Part of a small language model's weights: no biases in attention or MLP.
Each number is 500 + 40 x the weight over its row's rms, rounded and kept within 0 to 999. Layers, rows and columns count from 0. Numbers have three digits each. The size before them is the row's rms in percent of the matrix's.

# down: layer 2 MLP down (transposed), 768x192, rms 0.101, rows 243-278, columns 0-191
# up: layer 2 MLP up, 768x192, rms 0.141, rows 244-279, columns 0-191
down243 101:495542561476506496438484497457485473500568464511403464497451472483508444514533558559507560527501492540535512459504442595522469456584498444527467521546525478590486568503508491483502479514505507485553499522572509509488479443523603451455453515506534559550522517561580486468492516515460495525452489497525473513534500512524519426485564470549602510460531542503489496556479551571463576488540464436538570480486521453532534537462486537482461496496506533608470529500566532453563507454553497504484530493487524525511502481526499513499556430441508529478581625533503513546541503530509529481
up244 091:478496496480576571569521550511551525490565443540515538520551500515488532527490540520479520416483527518481502501504488528451483472437481478459525455490520500514425478504579483476523548452486503554440494525542411505491495523431508457479478567510533457499486504588551467568474524504445492466477492536538509485491469497585425530460541522532543576527511517541541462544507539510501584539511520542530451586541526461462525435513463475597542507399494471557504564497531461464505467569420480471522503432533518507542505560487477524507492505457502550527575494441473470510532575414557499544
down244 092:473593505609492498483475456535510461483547440490477518530503496479480486470476514443513496497481470471518477547509556503500521493472467530483533505502523490528537557483438549581493467463487490528514522481451551517517432531528485491397547484408508533452531466511506524491487431502513548446533516525519499486506529466436512438512469451520399436455466488516545446466430475526457430488536515534477486435533556531490416551553537513454492522613498509499523463518438494549591471451500451496516512502514448527468454493500484494503551486562501478552513553463420525478554368528411496459
up245 110:551476454529494474450445471438523598468538440451583491492494551485440518520466500439487470511507587469498476531528522541494486445533428517479521497437487506575530409535477484526519484491505524512508515531558507503540492478480544429493473524486515477530500535406424501547517483525560505498517515592483454488516512529480522479535471596469529455486455479565466537490500501482496506545500478497508461561428508630474477487438488517463467486441490515524553567480457483507486512413484499536523477453503506447457463472455380483458504434498453468379509471470433491497519479464509444485
down245 103:429490455512462425548534483469510499552493483560499500439518532580461547504508505501533500541417485531514483462554545549503521599511500404491444482530508570462547488534475474482543535433481545470512531466514505497419497514563438502496529514486477458476544497498496517479463464465559498456411489522504424482498494455563549488534399502581536546451527432434479480462408495500482451525512466454506499546557514523553471440528484488500483525424484464543488474541445558470460468560502409496499489556508493451542578579467475501527477521417497474506463543483522524540433482481508487469
up246 103:502503530528505478472530494443447499386535498448496466496571468522550543462477546534572505458537501482591558474516513483458512488464487516452427525454527480525475488503502607481456545563526621475436452520478534517468457498513490489510487499556575552487563489531505517529512503503469539451535471487446504450437470545512470498387566524531490471509535477496447537497495517487517517469500541519518475476442390508470440473448478449491491504498513480466553445509441467468422551564459492491500507492528441538526536487511470445493543482470514514598551514499445486525556497462567606492
down246 108:553548487526486474533490491497475513517487547448442569573480515504464504513429437528415493554516491526498478508515534452499488538561483568529577463526456501540511422351482481525472488460541536541424459474467469495548499447547482487498400509523518486521578498500481636491486522523416545484505484492555479500507555518487543505525463516512466510569482507570418437525397517465472517463522520469518507507520507497502502486472511575493480446416531515558530507563449444545519478470467524497472486526521501498462524485550517489485457592464539540496453534542511526517510462479474417493
up247 096:530494527539484598485500545523507461480454472512499486502538442515499540510433508478538489527523385503510481560490507412571416534454413487481490475533453477449448518501524439565430493555586534470494437517548494475521484591556535474477550451500494529481458463499516428562471510485491546492485478453513409488506493423481488467489508498451521525509523494468492494497547541453525470510498400497440534588542487471546451449490502505558551494567512467422460449435458472584537461501458500522486526460453521483518475508475529515550546500461499454532415543501536490491523471566510440498
down247 087:538464481472491468545510451454458567456494458481449505465561563527491484467524461505455493519407550489475450463466420525473483481548506502444472436472467478500526536522496510434496507385469458418469575430507490477432502503508508476459492462527482494430518480527520486479442407521592539514513479540440501425446496520502395480516473494546453494509494523482481495466427519560428483472531525459461413544524481537458451455546460508453475483492488455490486517513491503512551515458529473422519486563555414531467530483508552505468440517559503506505517486565522572555560468440538493508
up248 092:476481513578428439499514508505415510477553546535486482465476528527545455550509477475470426449497504534525543480522542611480538484480543521438539475522493472541487455508499496532573484437427461468435555554534483466597442527463514543484511532553520442520516445515487537442455511510504570511578503540520518548506493486552497472466464443397546536512513517500546533530476440461483448505495528421491498485457494436515438466428497499529488531519444476562504449458399525514523499494538548483507468516509527476444511498613521533546511488520556477470422544489521541527548460487531452546
down248 089:460565486478568524499564509452506486495493507493574460515555477402470543451443612469567545464507445533497498568471472440508457542502460467491473513476588521507480505454445516457520548526521468552523455453484499585561494518548522503514425556546487482538474439432539480505484535511557475509426456451500473571437543459457501509516490437504456412471493446489580524465526486499486524554454499449523546503539554511566504511522447474457478515534532504498554533461514489529496509475436550576518463526457547536499514449432510497552486494473467566509469422500515480540523477499451568539
up249 105:467480458476591459505547525523488518526517494511474417524464551551508527512483439545457471482408470543439531454563549525494436461499441541478469539509469468517472500462510515500562522481484491531515465469509471463511538472541490562514521492565454529516519494500502436453443476430454542485427450509509491485507507565512491499565571580446466572504490483497525499500534570461492518547511470555523500485488484513442552498531503466569529465542475529545378493424516439513500403585532455521518472511432486585495461551528508428558482470483519437451535421508500497517582539532484547502
down249 111:529508548467487563544520495555510482523438483493517478454471402548502484470492482492547433549494523564458513531444478487509513496495556551454482503557422503566486520491557551524548527558468515503521440438512516504588532478465530461508552511563445517481507568532496489526483520501507502515466440539418553485451554427421492576495509459469494483453544476516489516488537491475514448529620504491534487468489454480488533499451456515550480466494537444554569427544446473504494462548530460473491421505534545493460529482550463540474462441441517416587521514399467500501458511438485482458
up250 102:471475485440438470570436559470559477459475538549457484482582489501433513478505491483516454521547541500503494518455489509436545509543516487495508498498512523518524541481547582539420442541491500533451487439512494457501510503535525484485456486515429462455534503513515498529518478447498482484517513526524493490390471487516602486421481504481545493503489606462468503441526537452443462490397426525404453465470539454518500527508572475556492516552518550497569406487515486472541518537542502481505484464502494522513585469518517469486494581498488498406516434472483436491468399494523437528
down250 103:469496469553452533517466490507453514527464507515503485496466414500554466512526535481473515498489458479478428468510557516476543465490557516508463494495444473467533554495498496520468486498480542543512494462488547533604508509462516585511434512503471461463491497530488525487471464451471510555465545533461516542482527567564528522447518443481531519563423541489558515439575505493492525429457496590463526452460454612520451442473487540427460526530500578536453539468586457562495436444481448475470412541450472479457553483543476433548428530466502481446438526434547528488475453520517492463
up251 092:531471528489554469528522483541457508520465466448564493501487562514510530371435430519525529543513535502474443481471471537461526598542474558516487574446498465571466462539445475529548518530565517491541526523532554493522505455560441420433517463615501466581488508517507479498506515529508481453474475464519532563457572467499477484481547526477540491493506436480468516441549521498578482549488530552465481519516573496453541501457470531504512512525510502557522509507507457442501547473566416503447509479510509500492428508512447526555443480482560508476519455457470534498578525517608540460
down251 102:457444423509531524556492495502507534564503536472582535517422516485554506537413581564479500523518515545544481452470609496484477453407530481528512553510464457530494407523491522528530479495584506520488526420439490452531467550451588537549543450452494541531454497538486492502508447441419481463534504500490537517519580548491530470475445459475520509522489473526477489535505571529494490485498454458478455541525509497448516504462525431553524503537479437461492487496573492477444498535508465545535427491494473492507499439497580536487465536485498507483484529435571416554458463522537453450
up252 100:461413556467466554460569561497466542537504468441510513500460484495536540457539442489511535530526468517571496462473465483453473471479428463507569558447391496556548497480522545476520535509556480507517518560509435452497457541547543472454438472473471510489490484496520551458490569543536560500465541501538471521579495515483517502508441612506573491483474517534500433503506507527505454519474465508509444495498515529494460535502537467499535513517503457451495494478429465542417577606485538568483562540471418606529534501480514499446484542517448511442492491413466526522533477509504539530
down252 095:479482516453437498446467516545527567500490467575441533512439555481504541500543530497578427519486454513440466504539554522493402486548491527509425488507453499453463527450442444508506497557496460506474460536516498525514460436564549476451525548491466500454535587479496520527533533532514551512496438448560490522527513417507577485504502507448478559401488543491574529470581501549502485451463525481539517586502518538467455535499494536508464427512545530543442502467509514515482448461433513498537547510538397506517524528515499443526486535486487432581456513457497421500557454472520471503
up253 105:528604473483510522535488525459496483461444544497451583468486502529481449469543472487510445460426560542433465512519478546502524477566502437496479500534470552543493567528490489555447446493454497507572476511446481509531507472553544498513573536453521628460508558505499539543519463401479459508503541493494495558568517565516489532454546569503479506526493430491480493443527505511498460488489590503546492547512538513544507520535470476450474581498605521466509545459504469515555512484520469498511552501514577552484455475493426428534517472541456419485508521440476472482457426506496564513
down253 114:527498533441435496510520438529522485441538497508544513497556540547464487477493498438495507583544448491516478409454522496449508489515487495517506509515511435533546472502507566526437516465536552414498505469443533467514463539505515475498531488512564446472473495557537531492563540531454461471605559493485466515487483519435529536575489566513478549474437567435424445471450455505595475489554514567480497501571583519511494553569469553497517475473462478541493538484519523555533498427520436450557562414513441422472509502486468528560491517536500572528481510471536479511477476539543474507
up254 101:549464514482477505439471476548486514506463452514524530561468536480506514462484572502517484417419502542413489422442440542576584517520537491527416558467533433472562500482487456530526501523478490549434515494503453523514493539449567520484556475550522456591518465520472532576437521478505543515547453437436413487468541474473426456515473520466491535516429515523457525516552512547589551555505476508392460480502462491478529512493510549511491547460501518505526468505498428516473540510569473434453490479482501490471521441446481517512504547503530504580484518533472461474485463502553574510
down254 102:520549504553498480504452482560458488502430432433513444465507516557487530509526525448507525430465558597487535506499481449479486513490489471506473473554483513431539479473453513526477507523535466509450563500454497451441485493451483457583541457387405461509485484503544463437507619528484486567459437498550503496504510507554479409537535478482481518499558403442484513467486503538488483453513462510447504569494486457508559395461569538519503458560488524568537497567564526481479572540485535529490490495490405493502517492537504487483475495439438461464522488543485501489516534524455496507
up255 112:470529530484566444468460425415533547564546510479453475515520421451574506483489532516504481522480544548538539535521507483459555409433467601503504501576535537560441493516543435510427424481457527541532492502536529548547471431486517503467487471606598481505447389511552490545495459494507533469569478450517447489544488492491508449478459485563490534512570494491515461441448481523540503498431498525509459541444462484519559466467548498527501455474467497523463522520507560447532522549587450448538493511537498499476518497479509521530499473492491489567447538512518493547505493542456497512
down255 121:504436507471422496420511443457518542565469510566444511505443521451529490494455493535528595526528532488507516456488428446457428518491550517475496533498523474506493523574512531486489513487423563556531502453495550452463442519475500511534491524540554441491458475518462469543472543513477546501543492543483487483512509433490536470519463566517493542499474535506477481465515563469509577440472546552504605499413468515493455541522458530555547519521447507475488518427501468452590495440433406469495560506440499524496490539547598431446557431541529509454495512501543527483458457504521460497
up256 097:491485501469452545462504503530485582495407482546479461540531454546474545549503468576439471544483539465548507516549507532559461465551486513524485505532542466542459389512494539528498540458467405554408488516578494517460533454481478565479507416496438577434459495465571485563475495475554521440449474504525533462453511494489435496456544531477508517482489477480509599513485457483476548512448529476526606500494555497519496478440477466465495471522521483523517442437475520485496500507506533511549524538483504544520587523521483396450553446543520469480460550466497496524554511526476570528
down256 094:510504451405503543474572499431486462530434534548517473464487481492479551475457485407538565528488527519487473539475488568532521501485561582482519512495491434478560485445537475507489567478484465517527478480495605466545480624494477540492499483505516484549507440553467527530493470547533465521549444508449549510530457425540463500546454539566554428542518538536520519504512457512588482495466498436496396511523491565500544483481488493535470484448502518463441478476437472466515475518495523484452464563535530543510494426446470464491614540546455558515448465539512523511504494525532501550
up257 091:495517449456586438504535535528434435496445505479530549510539501595525506524478517522479516453469528531482521559466476460500504518473597500465527542508491486488448483499555504466547405460508525421575453515491550509491568485468488490461496525489524536508514508521517585528421429444488460494516502461478443493510472549469470566463515527462444495476438439488512538507521514442527451445481404603520413491488518531446450475585517432503412530509465558544487544505526494545539509481524501453419523498546473516445462521504528539446523467487471416538520476487488543442491481480482442474
down257 097:517455516506472540506511562449482595514522463510489456436526536426446502439483486474540510448518522431502408486485528508527584528561497582594563515537470509451533463521581482473498555454583473517444553533488490453570505468531467472472536419519447522505460459512535537508520485585526443510496568484495483475504582491491480552510472490503531433473507512488494427599505502470472515527438518453454477418467455478529512478474514518523512561463502520555452485528480542501497442465490486536546524468491505528458561427450466462485492493488437472500442485492490507501410436564539464470
up258 104:476577522496472484454505469571506493505546515512519533498465592538556460524501497479429464493484588511464513470558508463506452438514528522484552459512434421490509499455541478484474471466418423537457492452488489461460475470493482440515433590490447499457469525498494546457558557515451525417494417477580497541557459527484500590464506471496555619527551468457493474591492492489496480513449504523484455465474503440541559460496476551555530491490482398519487504488518485475533534473543532549549480522515481446523519477484458531480473531483536526476448499487469513435573486424542525454
down258 100:528499570521530538497499453465522509517577405490558492565499525501442545454476494497441477488553495478460459505512485430575492573512431520498504506493435551495492489450517512516582472518530470557478467518488413470497472569536542475450503505480486437557554497496511508532541507486471546480545419493548569516437394480412472563527498495513471538587556474470535512494518564508524571509521525557464461550500529522531447505456441481566404523505485501454527478519500493549427547506505474496528454526487500556487456540520493454483475492520568532490586480498440543568463427509501554513
up259 111:480482539505470585541465548504516523533516500515438565499462410514456471503463460441506550470413536453615470515440517592532524477454510472493490436515536516545552464494482456449502523523519529520469516481492524501494479488546539511461538472548506510503501565546485450475477470566580486539492443529539509540428504514585488513541497569500509505531393520497442491530490547581484566457585477565509469522454470472523444590542519510490517525518530545472488514479437491495523531516492522489533489513519511483452631514486484417458546502506524541440530440500513516498454507399513503495
down259 101:512507411563495459453452482537501446491538501508515513476533508523498456448487489452517517483466482467513523400456514572521463477447519434532548512541491499596455435463446460515443422532498599523517466417498493467492542511443467487458498503467464450540488538452540515488492626504484541523488503574478530516501537499456560479537467505541445527628540534455535488521466522472464522458565500479401425479519538539576501520535466505545515511453459456486489573490506476490537551452525555467472532528489489444463477505518470481545548537490506552494449532440536478483543425472494504509
up260 095:492525487556496485513522517473559529534527515496457468502461509482494501487426464487521458427532464517497494558542483500539549465518572437547501501492525526451504458487477448562550453508559469570466493495572463530490532470533562586505563484424403529509501504558578512467433562466453526464532579502491512511555493486558519420483467503497506469511460538494538585467387528500466567526388463440511460539408503491498469480474555508496506514425512497486507461456493494563447532466565513467471526458508518553490512509430502495484510431468444532469484489491445483532499472511452459590
down260 091:532459499530446484509437505497507515476572484499542548463486497480525502524500506484476548457520531480509482548484455514466518553426535543485499473515528493500503569544511509503470503539502455501493466500469480515531356433518490492471551448465491513429503577568489491518532461467509547517545589474471501437486475545444450493547530607507503523517499536426524453464497512532450460463493500528546495529555522533490451521462470534479480461561601532515499592465526442468489520589580496568466475567479499437452446514426515512503575434558520506470472491480501414464569512518447583522
up261 094:481506460442492473440489556579482559521432503454435415537514486532462518473499515528421520420490489512537501500484546505440520498437464455472473483512504517482483451503524513530491537473478475511511509493489515562530554461505428545522584485469583516505585498494533480538444619406512464481561515504566446572448494468500456499510505537526563454535453521503494542500444498507554482545496496512459516495516541471530563516444571485512445476491481508495427503479468437567483407497440425486427475499518486509487507500457556532492504479426465472519402536519492529553472540462552528570
down261 102:462482501545508496491454455512495483468536508476578513512500507499487448509555482456515491420473558500484535578457483459541511518568527516448487419480512503457476542492497467470477505504534559492482503514458479585486521525496503494495515515509589449517614523583451539488453444461492446383483519562515430565485539516587521521537515524424483484461511464436518584459488550464516503423574546487569526506499514477439464519426482465501548576513529527586505500569502527482556522497511488533479425454504441468531565499498505534492540454523551540475434438538527462498506518524491434508
up262 095:535503455509511490516511456538519546521575530533417494494477539558496580493451552498488465517503549579501450534569532497481562500565539510516545456577487567579516486566441528500550464451543431476493486464459433422488499534462447454443502458471514494507520441519465444468503527493583510489464515506461520553456520474528484470475430483479501567493506509524493553550486569507505461597522483551476518548574488523576515464535465490542542473511441501533487478516412453427428531466501476543562511502483467486507538582486505485515503478471478509600486481415490460499563461477473455529
down262 090:526466518489515476558460495492475522497448520538500493466565424548457497499504555530562448516516476437532518481514513498458470477476429567527576483460535534439536516460461496460469529563471469498437515496416473526506498546494523604505430439434513476509550451538462532475502435498461455442531499531449511461523465514487529523443472488514499447487572488549560467464568536473415486476546564464556529469544475599529476506531517504464494509471509508562553533466535572492438471529610499509502528480491516550468391452476560554500481497514504527413499448534534561457488512548488507468
up263 097:452503473477482526515434569525514476452547541464506559454512442515468486578522525461480469542432437454513481493486507549529536524514518530482466473579453513531545562576469520515579474508536495460456441495505486470512486543528564566430555513536544444465525524544464428552490483545492533598534490473514449507488464495508541467571447476584537533513524463534509530491419482451530495483518481431466449519523534504549483502499553514483480545448477468418513452497487489463495513524525479500535496437536463495473546460405488499424525492389548446471481520534511432559414525537495468433
down263 106:506538524410564464480535519558489580471483480557462489490523483453498539519462511585472490455509431479552416509539458509455462508481529494537481517468513466511538459498513432517457557487512435507448524535436493583569484513478488440509481590440486530461496539505452501579447510510546433498439437470536487378510526513554612449496453539468472546498468507511466485466458515486508464491518529492530513497505468545430458533558538510501473514507489499472480443438500512506549486463417477506535429519545582424452517511513472528473493526496438440533484520541482563541499478591510476487
up264 099:477489534536466527461561523514452513529472526499470516574474469513503478560582540538454543556507528594503484510534546517435453514486538484544575553465492514479439441471521444516506513501563542412436510476490547498414490517503524514496450489521478497537532545526490429501480492497486400451506541520482497517485450555464557536507578457468507436491520482467422512496433466528552514535510497506513537536509508480562512534546506484474492454556447509502498541488432515480466549493495511559452523445507615497389523487471554501537550520545520491477442570484511511501399479436401464462
down264 103:503458523564547417473426459590538521515508534473460496484520498602482513446460517532471449434446493567458448441451443511564506469540526420501435514491475509496508468534532455459524498519499530516511489397453444419455480436547458509477493492529481578563480548451519512563503502484482487577555469552485447491483524461498449539518531450533504468471492524541562581498495490466534468542429455489546476500464494488423500505455435449496513483451521540549470546464463487451540553526490492501529423499565470463495506492484442514469570511504495498460462448510533502435453488425483502442
up265 100:431524540488488497521491491569548492446508479462471504557454542490605526470570449461495451517481499498500530504456501503465519547462516466481569484526516538471489454546479486472493456490472458457574410526422437542515522462522440486543511522502399471517486502496503484555499433463543516492500460443525533462499436541499548580406460424538432484431499558450473476463557524507473483543469613509511483481505566545532453561505490500471474451547509470485537475459427586477445529473548471544539536478525513481510490577576474502530477544434478472478502462551454478481542531486540518527
down265 104:511419515478457543452532434428456463471502504544548506570504491522501498587525513555499475501546521517564458438488459532515518556501474450520521464468598501420496491438564465456485533518490534442476535413544536527504519573459478534560473417476490556439478511507505512481489496471498500465471527448522501488520568472520524479558492517475515477528523460409441543446498486433496461434497484466520468521499545510498497553489521482500607442503497500526470474505519494495519491506468487552417469536500515500486521624548503564549530529438528481505410554497462460528485509402487579562
up266 092:537518522543495540516462508554496479490512469522431528439529568520577507499575470507536496494510607528532575493536494472523541514578480486514549547487491439483408519487519551476535490455490490540516494495514541428551485458549467497482479455500488554497446499576426467469535532498474470479529538503519494478479464552515501485375471535543479536496431481462541497494482513439434571562421484470443524473515512503571508500533459481451493610407525553500495537542537511536523493444473465538433545536486485515534540479485519507532485502461452482507410507438567565452465526472511589488
down266 098:454533494506543532464468489508514520534524543445411447480533551525438470515526501502581490580480487494465528507542511480502542511521467498533493509453522529486478538434563476499444495504554475486474546522471576450516491419504478517426493503504527523531429475548504468536408531479489420554455465548519484573490470530515396456500526520455457454551467499564462491509497557587485491484490483467471484534493433506547533464534470527538490574495528498518479469462495459511504469520564439528401520461566480531519452448440467494525523532497437480378481533600502567482463472464494509414
up267 100:493537516525500579442562533474451476509472548487509506471489482542556480571522540503471471520474560491461599409515572504432457479515453496447471563455485526546550523507432510513476512521500492492535542463499496448438484536497577551459557452450443494522559518501478531534500478513516564497496452496481510515484534467547409426505460520493466519462495519479505484460511515574434568388498506510535530537531567469496500583514492458445590481497480489511518422428417483496478460503480527516508449470568448565520496512479509487482440475466495519435423486522470501498439525587482519563
down267 102:481523540423495497476458566495459461479489480474504552484571454507540545414412458500544513452437483559482478547550452543450550493432533470524512539558516603519433497550410553464493565501459433564495536519544485514555487429458518484537543519510509507551493474524548525506547490543544438497506504528536490438501467563520468504521451453515507492463516523500463492577527533474543538513466528497531559464485443475389560501489482544481471536518464520473549484533568559495491492512480497516548467472476482464484486554475511430482522550447520572539530596479562533463488474438547495557
up268 107:496489504544539482487529474507550553524439521470499492423527435497533512554548488479483527501533521530526497546510499450506489463482524521462516499527455474503507492508501456508573563481524534536453525506555554557568521521493519543525486512498557528513526524480403568536529448487505559553457539500491454534499512573491483495514460551496505509487499470502496501506423491438587485578518511503444490544541591576501498510416492509525467488478531487514545543451362483482477567472476526465467581542438441493526498580481456466580506515491425532490507471396595505409454526570464527472
down268 099:518525452447506433582493499504500541473568520507520464437551577442463408416486530536513472499504531520456486516452490506444499550505482488549478527421502493496498493528493514473476466533579457410590592500512456478504476528512473488478564489485445451518486495495501540536505474499474527449497428541546582436522410551503483450549506503497510543474452494476503525503581477545482510526560504520526506478538486494489551496490543489482441471533444515439444488489602466432526545496531480509487446481513494485524484479522560569436521517547444477454495507614602517539532513427548513500
up269 103:503490484493489565452486534517481523470566543508401535463530469497533481463499534485460457435512589551467487487512533519537451413511530563441531532503591453466545506517517525538526477496496435525520427579498463453528513565498502477508566425535498484480513562571511522467444498553519457483464461543529489506512465409548500489488436527523553487513513529544584504533541531537607510391522494582529455505430415592480512523465481463476486473518489460509515440530538516501516481504515522461491443523476518477472491478461526499540493526467516465506502502587455541483501394453453478497
down269 114:572555507457590502487507515513484489503485531492494473515560550516493502593510488492495502528473522472496525501514543515408514530554483438505500523480464540568495557503464466496562426491451520519547454485402474527526494484557447456445450536539426477523537502487512424535438516425454431396470468502510546482536496543496462507519530517530482487510536496581472517510539533564497537457466505492569491493524459513460532506479527455578488443572455545498526480479550552536484432489588424514510489500494487483490525515485500493528459574536542481551458497543410598541498469520394546468
up270 093:507525471498524539628526528498469473419464510503431556523534511505447491416551515538515442501461516459507481538471476500447469484470449547558428534499495558535490532483504425500499443444437509487503472504462548607406514496395470499524506445469477506547470461502504517496465433516494534459468444482449443559558514509497517475537495520512498472466530523524513453429490532544536501593472517421534490523540452474453474498421558478490539495473566475466484447518522534552450487479489510569484569473514517548448614462492495493469522526499556421498513481446475507522482435522480484532
down270 089:489479476527473488503530486475483500511423451483546450541478517423451488464509477484495536434510577598517428448471558552526448524522565499449433557431498517527479473450422558549550428510518428485551510497458483535478431462474509518495464501550395460511553540499448457460519466479467517529508437444505505524463478524449487505503397473525518483524447526480460476487544503483492449433445473564521530535500556485484487530495510485494444489466473625468534592521465491484442503514505469520505522478511449562525555529457437518535507453489595477489521572464450504482510491495543476474
up271 104:506442472514495512468535483519472400514460406504494464552492502494489454501604527492452442522424541463543465492535456528508439459521493525455479479466500463558536419464543460484549451426510523491506466559541486493508474428470466610507410477445478492472488484492539467550537504503465540564522531518523477477525502502472522460478477603468520468489485524522413520530535499489514529466557505519459519531571521471526375468458499537475446505470549481518488508525492423467431512522512453512466480531532540472496522486546455568496463437468466560511451508481479567393439525532529519457
down271 097:560505527520493426575472466470457528434486514525486498409575463475505494491471513525581562468543491486468501525476430489548510532462464556461468512548472486479441582567462525439474545603545498498525506498458518505463583583561507448461586456519493521537519554536492421521497530537481432449532454495490545510502551520547463544540493515568526538542540504472514499472540467478493416488470521435449468445471447568521544481486481418547530515485512574547496476496461567485514490524528523493511552428497501537426507431471533538516508590504432522472497471525501501518506518526493487545
up272 098:479510498545422549464490467529494520505461446532504460463412497474560521511500523438497548515417518500591524499492503426460511446503493501515497410450507557509523533462467492470469499568489503535500501432483479542492463516540495584424478573511485459468489591525497454551537496563459528502489482465514451505463490492491513545475558555511463486496445460469541496536459569432459511478471458564464510477443521452505492468459506508475429468517582547480393430529473554544425507551582531482507508537583462531550515515494536488483544547474494496444577514535523458539463495443581471510
down272 101:413512493484503485455500514470491572562490486414511517520519569497553521539509529511474531487490437498454582462569562498498516459546425406518507476525571493526462495458482537556520544465529460486494495482542519502585452533503517449495466432537553488561503524495486570529457464448477512486478465470524539485467582523409554452508487524493501462515436538547517466464530462544485436496448495516436549515441462523467446508508476474480522543511514492510447480480494494563368484547585564507563507439410470532563496504467517458504492518465516531489513569459556497553491520472550482565
up273 114:495481513512459488515512485425442452482563549463460475472528480525564459471495515445491409502530488494524498538520508507560511535540511447442553549558537548529476494456510493563479483479414394478562466479480562522492512520416522535504484546509518530493537557493552563535513497498534511518506465471469532521418420457561472478491483448392442479488489549509514463474532517597444513485514493458447519448458463404552548559541487507471562584539506511491482477484422408523510523497495525526505419510536406511500460553506508514508468473485498575540505501489537465489539515457489471430
down273 115:459528473482493488445500468470531536502481520527551545491496528524539548589454524418465499538421525559575446565475493480442485535515449502444468520462443494536503546513470528532477445507537533532486489414534472549535436538488499523513496501443497524542495477459494446524524487448488513570493476442536552481508413475492507441568490527540558513529519407534524568471477586477490429509539451453579481579518536487466559512476535485517514541556477460526508550512484497456502471469484533521510367546527497526483559506469464500431545492567460532608511534548485520500473478489461568508
up274 088:515500539476443584475484449516518532482496471404460501450468473561481543479516533516502460466546489533496518519482473498465458512513537492509461528514525549479450525457474473441507486541507526578435465458443519497555576565470604525524503497562504472530451504523453483495442436619494454466614493491467453536546502522492507490508509549492517477484533482468462550482545530502512487509431466606529483502511470491490503511519497521566505522527531490413459511488563493476502544452441476508602464505447525423493443480460444474413551470541577400564553534484475517527454518507503480496
down274 094:527519494524543530525550504570476516509471498490483455522526510530456536496488573509551559444508560564520534506460533498551475472462480533460544498490559495478534521528573490477523473555527503407528419506458465492502533501493470515491538451457429511570559508598431468466560502512529434505496535568505458442548510461544550490532485570489516459569591470492513538441468416487438476462432505486562500496487476501499495527583505460468445564513437581414552490475523511517449525515489524530415449573534443467507453493505500563529492495521480532479514477516508444498585445444484531492
up275 084:506488543477483415484417543532568528510558534488568454521521546587448463537541534401489531491497465473556515539490571541443474518452496520548523423493538488474409501471465518561536452512458494475506387501560460519535477552526489431542466465495506516491517523465490513513493509479443552555500503509492483493556531492542498514525481537521521540474561435481507581517451454463480524523516535449495518523531511491535518528459457374504472494435529538498530459474496472538514432468460497530507532502488574504604493499526453393467518501513498542504416515499511576522455468456430513514
down275 090:557491517551522502502433480527497527463500533497498462518493549527479601435566562556527430519541441446528449483523505510542499500473523507493506507533419454534515528515525478441456518486465530457526535556397523481588542500515535581445552539487487532453508490507504467500505498508516448378425565495494492497486502492495459499536461555560504483558576554415518419498530470468525475450503511462479465509497512477530590553527522546501495491587448466566489482505521479527539533546545539464484454531510552422454493496509485539505513529541545449448452402510547499493499469557548485440
up276 101:477558503467490525496461580441524507493521487482497503475516553493493498464457367465500489469480492557428482468493556461531536526509486427497545518528471490448522482529470541518520457536477503463520493529501516495500494481594503481538462521606523463572543437544433549452549500490514481557514524493475498531561450503544466487436463509502495518535455505542507499511514525560474536487478491472534503563493487475534491348508478534508555407531476472443470521496493517494454509469489648515579513527490486538500451517492527444456469510444498423501541480439434448518413468542543533559
down276 101:468462488444528463502529429493543513472502519577510470482475510441464493505516569509513516516556488467497460485469516544494466510527521531488497541432482504498535582487539363416493566497578513544522531500521492533472552547479502456370534527480536512479499575487579526461508468490499552508506537460547528510486403531474529454564560496483555501551523526406478507503535463466570466572475417487462436493487517495430525477422475523462572563514445504554470520507467499522473511504504529432451512465538496479433441480533537482479508428503517526563522519579541520482523490517489476455
up277 105:593432544452573572506462468526577477492567501485485493399539439481432516439552459515556524497463490518482570532533535564563541510447487468531450484547541503514489429514550555451539542552508486467522482418470550495530439520471502472507530495502485474452504451489425459484480500480533472518503447516479486429556459598437508488479545514512460510469542454514521490587509531486461521517474518495553471427567560528535548450459517525466548565493504462530441533559550579525466543496511504504519499457469509449526557538499420458484505480558470431476495509454490463524471493522468509470
down277 113:487513505418492544533458555478509544506550439483497507435544456507484513572516486480492493540443460527469555459537581539528525552521563525579466535500463474557511528521517482482509440480480486547581476477473537471502489481440454488521451503500435472559545542443445439509419518541602523460520531476450504453622447517502494532496460520506498572472526533515530456491520514420556530417510496404520520483496536581455482541540547530481585561477429510504455494463494444467455476513414444504436507518528473519472497457530482492520509543506483431571530501494462495519543476493513531517
up278 095:505465506524442449538489450527511520497536510542447538499496501531494530495511564536479490499490516564429531515498464402514457445545476494505452520490471458483438502470500403476409520509549537514472622465509464546487501468476552492539541466534491553526479572539501420542552506527447499558467487461443433500516511487520450525466496552457429494480568578496484547593540423500495466521582468498553494527477517486522552503511466541544459478405516575501474506446542502517478467567497534507527469512573538488488455444565450546549458458568533490526463551513483512499579483462524483536
down278 091:534452526445481495552487475550539493558514541564524478459501548485452504506456488518535482516473463506562530520560478585527559484480427478444552453430445507517556524514564566589462478530462496548488499553482500490495530501537476525451479513495545454533513456543539508502481590499474539492485474499507467547528488473479561461517429439515486576503493517543533504513515545550529521476483513482513530531568483505461524522468601490568487574472432507474422455520535472453459518583454456518478482493480489557569434470471562501508576566473495405462530396527482573548552493485522476524
up279 102:480467408468535501504552507512507493544583453453489450546503571558467463462490568542508526531516534518480496495595461474428488470465421485480509548503509538465454551456516475533547512498475468474428574525488466514504507478519516481455508530468589469483532498453575502510527531520537535511495533465442458535494497534546451539518506528531522534506475514543468555486538487538500434518454508538472462398494461495492457516572598425435505425521563505519506570508497451525484436470465504476439449528444555506522530501483441464489547548456555570393528559516471481424513492471452526511